{
  "num_hidden_layers": 14,
  "hidden_size": 256,
  "num_attention_heads": 4,
  "num_key_value_heads": 2,
  "head_dim": 64,
  "intermediate_size": 512,
  "vocab_size": 6345,
  "hidden_act": "geglu",
  "norm": "rmsnorm",
  "norm_place": "pre",
  "norm_eps": 1e-05,
  "positions": "rope",
  "rope_theta": 10000.0,
  "rope_fraction": 1.0,
  "qk_norm": false,
  "attn_scale": 0.125,
  "bias": "none",
  "tie_word_embeddings": false,
  "parallel_block": false,
  "init": "normal",
  "init_std_qkv": 0.0716,
  "init_std_o": 0.0135,
  "init_std_up": 0.0716,
  "init_std_down": 0.00957,
  "optimizer": "soap_variant",
  "learning_rate": 0.00339,
  "beta1": 0.95,
  "beta2": 0.99,
  "weight_decay": 0.11,
  "lr_head": 0.00601,
  "warmup_steps": 200,
  "schedule": "wsd",
  "decay_fraction": 0.547,
  "decay_shape": "linear",
  "final_lr_fraction": 0.05,
  "batch_tokens": 131072,
  "max_seq_len": 512,
  "doc_mask": false,
  "train_tokens": 746700000,
  "max_steps": 5697,
  "dataset": "wikipedia_en"
}
Each number is 128 + 24 x the weight over its row's rms, rounded and kept within 0 to 255. Layers, rows and columns count from 0. Numbers have three digits each. The size before them is the row's rms in percent of the matrix's.

# layer 11 attention value, 128x256, rms 0.26, rows 0-99, columns 64-127
092:130116120132143133161111095105111198106103118133148081113090137141114090113127163107140123083149099126117107130115153142167140115152166118113124097114121100125133128149137126078110106155096111
089:139140124154142124128100092111142114138164104140120132098105114143144145111145133091111141143078095122126148115179153125176144144096130119148116145127115195120165117123084080091133111109112100
096:125111129108113120119115126117129108124153112176124131143122114143179124137113121105094124114129124130108109100111127103171122149119058128135125092137100089144092148144178151118107149093093121
089:186164132089103155134211129151139107110146128086146151105116157128092106133122152097084146135140097181153120144102152155125144108128125137099114124104109104109119120125082077193144127105143126
091:148147078110158114117153127181141115108130145119146163151153144138137092156117160104157139120137138115146144154156141145119148119109138126132150121094163126138135123104135154141136141143123159
092:131083137123101154131122175143102134123099110123162104124133100070129155136106125119101141119107131128133119076126130118137111088099151113077144134166117122112103101130087152151152137178117175
092:120185133187121124121108118094137116102109140130157154114106118153163142129150155125148095099128110125162095150146182142132139127124144149135072129105133140121089116166130091138150116100117138
089:138122144152139130114136163081141119147152127111131144127122117115144143156127135126147136158164134096110143122134104120145084109102104128076123096138184130099129141183115147137145179136124118
085:127126128153162114091122137094159123152105175124136136132070172118144119083161127169116141095113170092136131157146146109129124130135136157152120107131051155126115139147154104139118117155100145
092:117128158138118161115157160152137134085131121157180117103133167137099142128148121134153121162121121122160119084115149154124101144104133097117094141154136139139142097130152085112130105119154167
092:129107103138122108129160119138142137142096131106093126156125115098113138157149118159182130118120107158145109121117128110123098175127141170165203131138119153105132114174126135099123146125125110
085:097109151114117112163123114104141115158139126142153073130131108124115118141116130125144152100112124098126132131117063058099104153142173154152144133155178149142160127117108126133142105128100135
092:122095179121139106110115095138104098110144137158069133105106077144114118112112169161144129131080143117127155130181132140158165145143148143166132132125091146124086149120145126112137101123082138
083:147132101136123162097111118114128160146106135171146076090154168104130102134097149141120139158121121118129128126103129120170124137120130147159119099137131156074105103096136114106119102163146134
090:089105148067102097116118127130125153075118147152139144107130098149118162098132138119133125099120174158121101135128106117154124108125097114116105094131096100136193136144143146108134118148093143
088:187127149126083120139102129133121117208108134105103116146128088123132129136117158143070126105123153107102113125179175110184127138108144111169127101146108102109131113132108129179128117164105142
090:130117116166141095127131140105077139120126137144172152134095097121098118144153103139135144101122064137148145161153161112138163117140132154159129143156107142146122151129095164123152168150143148
095:152134132151146163162150116109132148122107120105086143136132154124103064119163112139110124093150071152123131134142171127133085146107129122129117129132127122115121134113110138135164097183108127
093:158121103123144120136140129148136122122079116142145130171128177123130115117122061174155138127133124138108145115092123119150140101118110120149137133156134084067139168093145125145151133150118141
082:137130113142123165134158118159105107082109110161158106131151147130093112186123114105136149106139143124143120153164150107177159155174178125137134111123167111111143139109144112111120128115118091
093:100103161140130120105129098141128107152120082149086115134140127123133192146178133087103138089099067134136156115146124142116142144165112125173154095100120115095129094155116130162111154110142140
092:146146143133120166134124119092090117099117136116100116068100164163148132114170116120118165149133117166155086153138148087111128121067098137118130120093165093139128148094178157111135148140124139
091:111153166140110149130104174085156126095148141144124115116172149132112144128118155173106132136080110125097158151116155150077128153116164110102109136192078138092125159120142107115133078148131134
097:125128143145127119129138142141171114120105151114133117139109082112105154094130122094174122129124140115140140110134129120155118191088127091124145109090123122153103161127174129133102136129117140
088:112102128094161098125159110113139113085158120115176149161102119141113143145142168169083129110086087140149099146133205106111163118171106158106136091164115127123097098133121072153148117104087128
097:124155096159149182185153179120075175124128133142134151100116100134135104128168127108138143107154135128113116137134148131088114110070093131139110112118156127115160108103124158103148124131134120
094:118141114138138097123154116117132138149157115151182135118114127128121090170091141130139197096133143166122141126087157151119095113170109121133079172086154133119100047132144098107126145160145123
090:147101138146160132124104132133138105122154153126115143133131153190137150116106134134087133148163150125114135109113140151101153130139080137105121086129151120120124138121129124112134118176191150
094:132153137134103161108148081160085108148135139102160107149110104122116187120131113163134094161150123119154163100116120122161111127151120133137139095090104114167150120139177112114173092116140083
088:117152146118067142121148146089100108077099145170151142171120141127148142140133149134150133145124082075146125155104118148161089159095131159103133113069105158133127122153135112150106138152167138
094:109135136139172120124118114155134139079130114121101129139132100086115099107140108110090102121143174173142114157154101133145145121131144158162134132113144149115136161138153136086147150125137130
091:151103100157129067102128132148119131112098113153104116113132140151090117128155134143122133122125101140103156115116148113131136118124139150154121117102153100157093145153143159125110151154178115
097:103133116129117089168101102125156108143107154146135142117117098124122134121128204118065158125119154113086173160130140105134128187127169147112108122135125108164118154167084183114124133114134148
092:152129132114161152169119140117098107153141094150124154095132150142157109176122099138132094150121095132129097181162141137156158086188102085137131104136126182125136147140137174116095122096178095
096:183129136136114142142129167123103135108117195150148153158179127142136106091147134097097117109128120172114125102118119135137103168093128138139161119117150146128142158127129130116083095127123142
094:145132114122097146107172146090108122113147135120128093101126154172116119099102191083123090155131101144103130139180136198130107122118143133129105180105096077140145106125110138145135138120088146
095:140111166119133117060134166087135098123123139081184160139149123096141111140138138146100133121110100118123131146166119110188151137095099113145078143132177134126077113068131117095110132107114094
089:140116165179132124121127136089159110119082148112127131113087147133069139181167108113150110101165161088157135099173159173091140138116166138122130171161127095090141125114136123147118153102113106
096:121140149142138103114170128128145133136135087137159133127091137089130135133117170135096069124121116121152092106146148108170124136117163137128107114138118121158158131086146127103116198155139146
091:091142086131131109145106128132105132120105084115116108097095148130134128157150144115153106153097096120126111089163114101115103139123097145134164140128116121093126130133128129122104078150114151
091:128108129131103165148130113126149107138140190171111137142134139093130142180117093089116144116149144119133133086137103173140134106112149120123107111130120146157074155151129153157131169106098076
098:090146123137118154162154129077179117121135096108081122150125109110091140121121135106127114124134141128116112110118109111121152151133175139108164104131179130137125093140144151143111152118139131
097:117149122140092171127154129144111116071109157117097122113136108135130108113110126122124152138122142076106145119129140183132141145145128112156125126165111142195149081157147083158081110094172111
086:105153129078136088128079141127154088146126137126142134142116141100102093104155093125101083118112123118088152151109167125141138154159135179174109113122132109136094122133144107111124134145122138
090:148172119132114131133136144153114132114094106143146148075149137088107133158143072159190196131100130139107171125146123121134147092122123126096160134115144116105124122125135127125162144123155136
095:104136109121115155118185114151110132168121102153117082132147152111143097123112115097142140113130112097117082163140117154136135132123125161157106092129110115124113120083108175156208140123126112
093:139104122086151144126159109101120107152139105096136132097128151144104159115116129128133092135161119126102144075131140173146068111134121183096171109129165125084171133157162174102135192131157129
094:146125097095094124158173137158136119115131121140087092140102152115158124101160070097118162133123157087160143130135130169111106117183075137078116165118089105158139129096119102130066121117085118
095:090186139139119113140149161093116098118123152146156163134137122117147116118118121157127125125165125128123205124119142110098146131082090127114135130109136103157129109120120120108098162137103165
093:130125158122118169148110098142125126184100093133094093163123111147131107078167168157130132120137144106153156148129132130150119110157098146088124142119094134084092160126094161129145106094118111
092:129144154172146131116100127142129093098101112136101133125098139154138134106117135125115126128142154146067105131124140141151129114125160133134102111195136164092131105126114129168102162134104132
099:134153112108089158118130100147093135166085118128145149155121139120115134108141106130122119125103151097149092076112085151122110113141156066122137163092129126127137121085126148125126157166097115
097:131147110138131120096133155079122124113109163093058154114101142101114119150149157118126134151142083134157135122124120114152143110120106101132115118152121119125138116127141146142122093141133149
096:137138075126109114151117093140102099126115112108147152102121148153162138155132128140169072086163124124147148080153181122117120135138126166118153163115139147154108162125116078138127143136161148
096:163143153101167128109130149113116092151150124104090077141097134135135146104153135123115140098109123140152110107151087070100124100098095134126165116120078135132121121138140118111106157139118152
093:127149165073159117141191120139150154105117116137125135144126106139099104161153121110124149121159085118077175105134108168103161134093163136123104147182130132099112100164125120125080133165107106
087:122153177137156105112096121135131121083101163091105138127136135160146146119106122102159130080152136147160131094122169106105148142134095165128099105163118099129122116114143158100120103123149147
095:164131087130148149186111081118163130131185116097177131121130127145147146124116139094121090130154110116096140161169085123123124131094123084098140136135144157098106150164117162155118102159149160
093:175122129065165112174125129118106085127123170101133142107172110154117098117107126148133108097136142099155100115160104150139125121123132154141117169099092128108085123090096142116133114148107126
089:116146163102124113150146135153140152150122129116115102157145117137139164128147113136122141112089082119117134126158123104171069123107107145148134128113115127099134148102131188140124122141158150
089:132128116129149108119133134163119113116102104121122110135161182153122136112115111127117121102132130107139093134140130110158128136091147137131118166136108147136137136111153130157135131184134161
095:151082155144131132132075113119136154119139128107119103146156185146110157127136188063126117138147121098143125150146125161104142099143129142193117126129140149154133157140140120098139127144152096
092:131068160100091077129130145149090145103122135154120121163127104148120186136131114117103161078059126160094135161141136117174136135188127117161146147135129133137134139097166140138123147101160100
087:102089129137115146128129115135108114094130124130146142131124108135139099142141141137104098145127090096134126134133138130131164107137107103104131149165140151135141136102072141089130137158097104
111:121115155100146125139144184114175117127096133104115127125083073151132115138076139152111113078087132075134160105130177113141126113168137147136121076136134123140130123153108119100128052119196117
107:152142109150081136167142161142134085136111120159119135171148172120134161095135131104151131118114122172099130116156126105113127127105127153130087112125124114114107138126103103165116143143106109
111:119148161131119141096077172125125145141159102101148103137105179138148120149150130147175149133099135116157219127130100131132105157152112133159150124131177129140124131098071092136150134084112119
104:156115135141151121148105145118098116103150140161108148167078108110164116122140106153178110154128160097137125111146128137098078059111131146155146110105115117123103149123097161152182141115147109
108:164168168142119135162140156095130113101154122121142110143159108146149138135133145177100085145177166141158129097103143121135108119133088132178083116129156130093125122100128128143086114146108152
113:111103125141114136140129106130167165140125139104097096170129143140133115190165152135097116095103106134126118120131120118157122112149131110097185104152139138095124136116096138137121103128122134
113:122074124135085124133149133100095087121118149132116097111102108100112133092078140097124156157147126096110141112089111102145172116075131147149147167122156120102163141112122140131161091110125118
109:121098145150140109143088122128155156065121122131121170123136093143095156117156149120102139130140133098068176087139163177084169143113113100109117138151121113116164122162134139157133150127121069
105:132159150161132144161127175118136155135122088115110115071171112122148122148147090131166128110143133092098085132118166130085088134190188125136126133123125139122126114137139152113121160100135079
105:113115140126104119143115141081156139156112136137166111176152156091122129122124116119141146129149147105111144149105094145117122124127162135090149130187146148194140147165102135152080116106115132
107:128130098137124132077102123154145112101157141120148129157140091112156158158153116144112164153133140140119121128139069150160139127139102136161146131120129137133172145123161130122160095105130142
105:080096127140127141109170087128106178114152072101124121122118158157141132147130155119142143117118168144134148164119108124118083079127169150085136098151150163125136130131112145131118097107152110
106:109129103121121207116126198095114156158140135115113162097158100114121156162099160133136138136110112132137123131128106150160067140110102159111128143154135138131086149145105154140126140139138097
109:172151107056143091088145139162134137121180086131156145119146131136137120160144115116127136149100145125176127093095111114113137122089141128131123116160123142132135153131145113106078156116156096
101:113104110165127128132082088113170142115145123113144118137132087081115094121139112143130131160104101140165109152121158130094119132149108092109179147109129140121135124147131186142136123138121150
110:120115069124133143121134099100125108105145114170062150137082125133139147143119129099159097110105111104178139144104154172120177114139108130117120143086127134147140144097113128134112154116150144
107:139104161114123154128131069114144138149123166117137155115088113146163138045142133103096148110182162138106103115134128108125138104137102107140142136112109104174141118060142123105131154081142126
108:108112148153160143121127131138138099139113134128124103069128098123102113135124104115130131143171092146107133133080131137086115129157140110154138137116106189105086137112124106129123134176124160
108:109141127108135134132143131142131108159124113140105125085159133084098139155116117142115082146102149125103128146121101085152151136075115130083133121093101129105127146105106172104146121079119097
109:091098117146109136124157152085126103133140130155144153119118132144089130149104151143111129121108122163139101174097132070135124130156119119121138105087135109130139122116132092153147136122137125
104:155106110117129116093118123145180120171159133129144143106158146123133140120146150142121105131150159134133117142078192106132075137140081150119115129140141066146101123134125155108097086102109102
107:158124131136116090148150103098160100130142136123114142145087149123094146076114112126133126141137163144100123125138144153140163162139104167100124095137117100122119117118145135143087140142154096
104:127148141155152160121119121099154165116159114128105135110104137119132149131082144167124132157120164171157126144128117113112086130110122156104099131153142095111102105123148192105089132093120146
110:126101134142160130119096129121090096144165124130150129152150171083156131164132113127097121133131089118118151175187175165165110134142116150140151086175116128097119172128121095145089112122171127
106:133113131176107096157102138128133191121133112144131175117159099129190110151144122113114109134129111129118146163133131155199151153133151134159116135080156116138115167138159114107160160122155175
104:115157114116118102135161097089157107143117127126126120103130109156126078096135095138093174162191102159176141123132096107167135133111100145102158141124132136152143135139113134122120119126123097
110:147134139125126099133078116145166128131143140162143136140086137072128104116116102111133131088178113150135136138172137133151118126167157150115125187139144147156125130151140161117103093114136137
106:107108129146121131084125132200158104147122087141096140218119113114135127155095119151137149129101119064138066135126139115129129143136145112186128113109183096138089140119142190136108176081168134
105:136176110084078123120121150122125132147181136172152121121151128146168096141157129139116118118116158087112122127121097137147120148104134133110178100147147151134129164120149130130174142131109144
109:121147110140157139169128159138134148157122158136147160144114128134097145110159066106146147100127110141137106123105139147139168149070163157160123122125117096121133054160115097130117141152154114
107:099114115157146169118118183151164103157141115143118137102161116114130135096124165087146129124167120131105100144132110119134096139130081151111105144162123115120140110115124123090121126118100097
106:133162090130146076133139136136131141139153141134133121132079134108127166109145157092147114063148112095104104147152117108125119158118109145130162124150108099091117151100128094101070124138127186
107:134135153127143069126143092180102125111116107153130098132171118110095169140137156161148112074144123138144094144119094125160134141107155158118138100147182154171111102167085139110103115101131127
108:143095148149125124132137152103090096102135142123151123096115151117116121129137129122076123143163155100155166125135137132152135102118162100157137111119145107117144132174134161125085114078074144
108:111182136126132151163081122117140099129100177181155142157091156157150136108197156143098124146131139125127141113140132133092134105113160139136086139147107155148129162123130120115075135115123154
103:145123157101129106136089097081142132135128140149139100100131153155139100139116123120176136119140113073082131148119114127123128142128121125134145113145090109157159147116121125094154129092136134